{
  "num_key_value_heads": 2,
  "intermediate_size": 640,
  "rope_theta": 10000.0,
  "qk_norm": true,
  "optimizer": "muon",
  "beta1": 0.95,
  "schedule": "wsd",
  "final_lr_fraction": 0.0,
  "max_steps": 8817
}
Each number is 128 + 24 x the weight over its row's rms, rounded and kept within 0 to 255. Layers, rows and columns count from 0. Numbers have three digits each. The size before them is the row's rms in percent of the matrix's.

# down: layer 7 MLP down (transposed), 640x160, rms 0.183, rows 626-639, columns 0-159
# up: layer 7 MLP up, 640x160, rms 0.348, rows 627-639, columns 0-159
down626 106:115142121120113118095146114122132140138119143151102080133115089200141145117109107124130167139097149126102116142119129138145098177151093130110179120173100186163106161155127119099104136134125100137106149115104175124160105106125127129123077136119142109133166124197152147125162159151100150093132123122112151141150099141153123134084179090080104159130120127142130095114115130133174124113116103165148141117121133109083137137148131138104148122172126123106099128105110141145137128105116090
up627 091:080121056143128097160117126116133132145095163136122174161150137119117122130141080139169135099148130077110150120156115120114136112151125103120115170113118174141129127105167094153119150142141107150114175075114085120117115101108144128164163124118110131136123114146094117156158070128140121100175101144159165128119134118096122086129077109135153116144103125110147129148134116124121109167147125127122118131121073102144067113123137153142110081149110134148139131136155125163098108133140119
down627 096:111136145145139127152109114135165105160136134130140136105154124142102125124138115127184144164092055085137135123153121195127100113160110110157125133133104116137174119127124168121131134154141117122125132150098125160103090141161114126172092131123120115118117182105156110150125102133177111105113136163085077109140125151154096130132115155120129141123107139125110133130158089119106119143119113133155092133126087132150142140136160187116093094138166127152112072127106082126104123116173096
up628 103:107103144119157120136140119129109124146096170171119135167113114142088102133118141178130124118096128116115093119108118110136142125124155124168121143124139108135117170121172144116095161160158147098162118141125126150131109116133163101127131161158089097093085170113112110153096120142152155136149125161147157137089112135104129144143095110146111130108123126142130099194125065160124090167157161088124063167088111105157121129085140160122130123153087117141107148112111140139125104126127141
down628 102:119148141163131150112142118135144138106096101185070107134107105167079085106096129141140105106136109107104117083124100146112120136145131091083127130126135141129125136137150133147137172134140124128128183106152117168110164115149138142116118095134125104111145178117152104126159102149136150132096132158110095173135119087131168113156142133144088089130136133132152111129118067158086097142137132157108099120139105129131168154119154164133119171132124078154147129170122106132100154116168119
up629 102:130178138098158113124125123117122169143148116097127147115111127189121145159115121133140106128143159121109164133154085080112072174140138141148099093097126143136112090120133189131122144113106150104141126076080144149075142163122163172147140138124114138130166145080150125108162094141103132099152138096086139115128136150137132111109150099137128128129149151089092101130098101098119149122111131105124104160138123129169102138162124126093093067121151140142103140118136122113110120133119141
down629 107:078138166112101095096090162134133109127117087093107128133137135164140138131138114147100104152142111146125119114139126137123101100156128150126102146113097138123146105064121163124132166157121163140168091172145154149182098153132136146140104152118122102124119118122092137122135149109130135152134128140141135193154099075145112116097100154132122128164110098126118111129099147146140115136137113089121113156100113110134120109126127127192122094169159092192087131159123173146091130128137131
up630 097:163132102115120084120139151129150094120115119133129089138097124161113138148151125136155094137101131130166162127107140125057149150113132103151096140130075123105132106103170127084148141144148120119117105161143134138187074091147069090109154106142127141134098111136142078098119120136092113141135130104090126134110115114121142140116117120162139088168117108126144137133145138120119098115116170105138179122119158126112162180165128172160153148128109129115138132152086137144133144136144179
down630 096:134123117124126156097125109142103162146130133169088059159137123159099133140120176136110113114099135157156149165139106065115123132102096182175139148142133110134113137089143098107095127124121150107128102104195128094141091111153150130150145187122119137119102129102121146136077122127141122114131108120123142167159108122175138156141130102139088148156093154161125110155104124151106115141088117114149145090157167143112139138142135133163113116120088143140108102148115108141141138092131120
up631 108:142111142131153132126132113160111121150118135092101082153136141119113095100149126118128165143119095111127095141157138156111125089127159130168106129109152071135142130092100179154146130118149184085125176153107141179116129103142164139139148121117109138133051103123133106106105131153100097132148126115129130081140125179131126119151119130102077116154143155144154118153146143131115115115112146097140097139136053163118116160153129122142111125110172134144148108103112120153124094135156160
down631 096:126147139139111100100166136171086136154098131149132083149152156129128142140116155160131119112113148125155129107142094152148119108089137103133095112186130074113129176136153125093131140150148104103112134114150114131109097126098167119120136134095113146105129133144141145176099113142105112134151124107084129143102154109156125086081153152141111149134115101081162086138139141134126149159109131101099087091114141137173156140130112117162154165107112135172153106140093180106158094130116153
up632 104:160102152135117171152130134128133130151133139134155181111109168140131085147113178173126136133152156062136158150141153100141131122125119134151121101101115088146160128151114119138150113100100123127120113095095108111132130115115172153098115147090119095132151159126106112148131112142141099095104155116124112141135136166132067131183156127087133181110118142106120135128136099117150069107095103131177126151133137148113130104126135153107085133105130092111117113121173112146162097146082137
down632 093:170154088118096153099148120142119097156156144149128106128133146161102088097178122147157102107134086144169150100146143188133130085117107089174160125117107169132104096116108085139167122167117112116118123123152119157125181108148114097110080111137151146090141122133137126122141149123128095130131128159143135132133142124118154158110131140060110099159153138139144138119126142084109115120159120149130126097153083136126172135108117120166086135099141129135108124144115127116127149136136069
up633 095:118116163072119167114084082128120155124122118146136151127126103124115135115089129092132152112104121144132173148164104139138166130151146127075128134113129137171123113121112102155101121105143165113106152095120167144138107167115133163124185135109079127174116137139156133125170131095101080126109151164139123121134158141134117172139120128143076086119123129117130149132108123113167131117121167086108102085089094120107116091134125133142075109147115110142148105119148119108071145131137139
down633 097:147152144163111131108126096177098132108108149126142148113087125178134120130174098124116106135099110098145114116054143104142131132129121174093137101117135194073080133155122076148143085122124118116124156129152131144128132155141147135150174117120159129128134141145067126148105115105159134120134101122138174133140109100149145136120091119118176115163116137133093139137079132137133147121150106153130112095122127128112116118161103185121089148147126120123095141111108119129144164121157158
up634 109:151136154106173106146166142121170142135169157104103151118076138083138093132124133143123099122135117116128149164135122107181091092150105155128138156142113089155159160101129106061135128109135099139122109105126179111122094124124151127086110101131125102091150154174175140136170126122135142130122095103151152102135091122107103140093133123153143135122122169092144118093145143123134108120129153122151117146118129140089133127119135138130130086146051103123116115138172152154156130141120112
down634 106:118103149116142110124140115114138128144136133135143096120126109101142081115115136097080109159115149127100153130148141107132126099142139117119114148151149142161143109103141104130135117142123123129127099115151176135140161168165146138161137076142119134139126100140180089121166098120117137100114144142119130104173143129120121116149114121152149106148172176194134083111143153116119068150096155156118142138119110121093189141118172072165122094129087125180099114094113122124093146122114100
up635 107:154194140111148123109128113106133131154144108111118093152127113140121162122118120134107155113135124059102134111097179118108115119131167160099167095153149134125106136105110145141157099089163120135159103113083117096156126107148125157093097190132110121138152088134140107137160113101115101123181122116112125150111116089135110131163124131140128114135137143179132131123125126122156136114128131138150156080140181131171107127148119116122124168078085116122126151148156115188128137145092107
down635 097:147116158125104143117112147151137121173111133091110130116124098141167134107098100126138107111166147141114096074104136146138146149080110150127129150134148133134160113126126132121132157099113095169147178123078171204123093138112129119145141086157166110095157135157142148114116136119176127111147093122069129124154127098113127137181099165109121140091104152129131159120135111135123105109084116153112166147090166110110156116116116130129132163099127119110083119137113152096132157130137116
up636 100:157154125147128122117140085133143085151097119088149127120098136132167106118131107141129113126137182183136104098119092138126112085152132107105128140142144182094146129099083148140136133106108115165122095135124102105125136122115117124092123117145109143073139113132105169191150121111131139073094122114152145098135134144148112149131162136135167094104103160139149144116141128141107116109109118140128118131109159129121179126165160145122164120093132162150108189109183138147162152105145108
down636 104:119119133102118109129087131127141116155121122074094120096125141079116169118139110155118145099124126091139133168142131110152159142119133080143094150101127071173135117140142116101147122134119104120105130150123108114148124188123107171121208177119110147124126145126158108128111089098126122142116117131092179142202176144130146140142126143164159125159107114133137128154134150155108139112121149130132134136141130139110130116129109087140171133096123121173125100114095125080142102101110157
up637 100:133164144122126103093151123143098118100130147118133178145110107116082121119136155137134102117072191122137127073134158104134112154122119101108112149141124106106169163114168102086095140147166115156076149138090129150121130112146152136134114110078154164098140144145113120114113127117113089107131134113103139120132115164129101131141121139148156137120139169124106122068109118134135110125120135137152122132128115155148134116079099160150130107132147179140147113132164136156209142106175106
down637 099:072130146141156118113144144172119138147136084103159142120124070108142134136132177149107154164145098105124142106106145107132124113169128096116150155132111112133123156130104137109138142182105147129090153131123170162133159117105152152107129116105105141116170210103130151126114133094137059107088110130123137136143120152074116145122148142149102141095143138125113136101119139123124139182168074120131124132134119149102164138102106097104154148105131105142098092128117118161126123100121116
up638 107:090154171126145067125113122139137135081125134125125151154124153096142141113098095170100062133155139140145117103156098130138114113145135155115135114126126151108190086126087133107138189133117155101122133138114159131161134164099163145145097142108144156152160141098115111183149128125137174163158128150110105178116096099110129100134115130134154146129131131128181116128140096144133092089101125135150111131145118098121167112155097115148120153111130143113134102156115132088145106137119093
down638 106:104138128112152130145133099160124127140139124134103076110147152151138154139152072159133164153135085119069068122125124113102140117147117140092121109111086162114114155133103164145118186080138129117133104173131144139155124145137081137086076146152141119142181083163154134129169145131123130111113150094121167155110101112125145161158124110160133129157150132140139101152105113109104141173135150124112127116102117134133082166114121136142109095119123151105121113098154141130134136103134088
up639 095:092153144184144160125092122156151122143134127146086098139159109130149118122131125116103130151096171132141133161086141076136136129108130058114149121123100104142124144110108128139102149153160143141140105102109119113119134140125129127146112177114120157124119131103156153135118109171141133091153112123137165142119134178192141115147149115154169130103128138124114135130099169149098133122123125110153124148117095126117120111105125143084197134107138097098066164099114112183167126161135126
down639 097:127111174140150166074124132119147141101084146126180137101084122122122141107168150133075087127197182147114173124114157081181112173140131141150126172152138125110126135150120096136120175109131088141126136096102103100142124143141113144116093123160180124115140123125109107129110112111100132149101157144116128096129126100116121114123104130138100165162148158150119108100150153150152123135157160116105122162117082133105136112127136126124151157102117128083123128140109104116111102122134108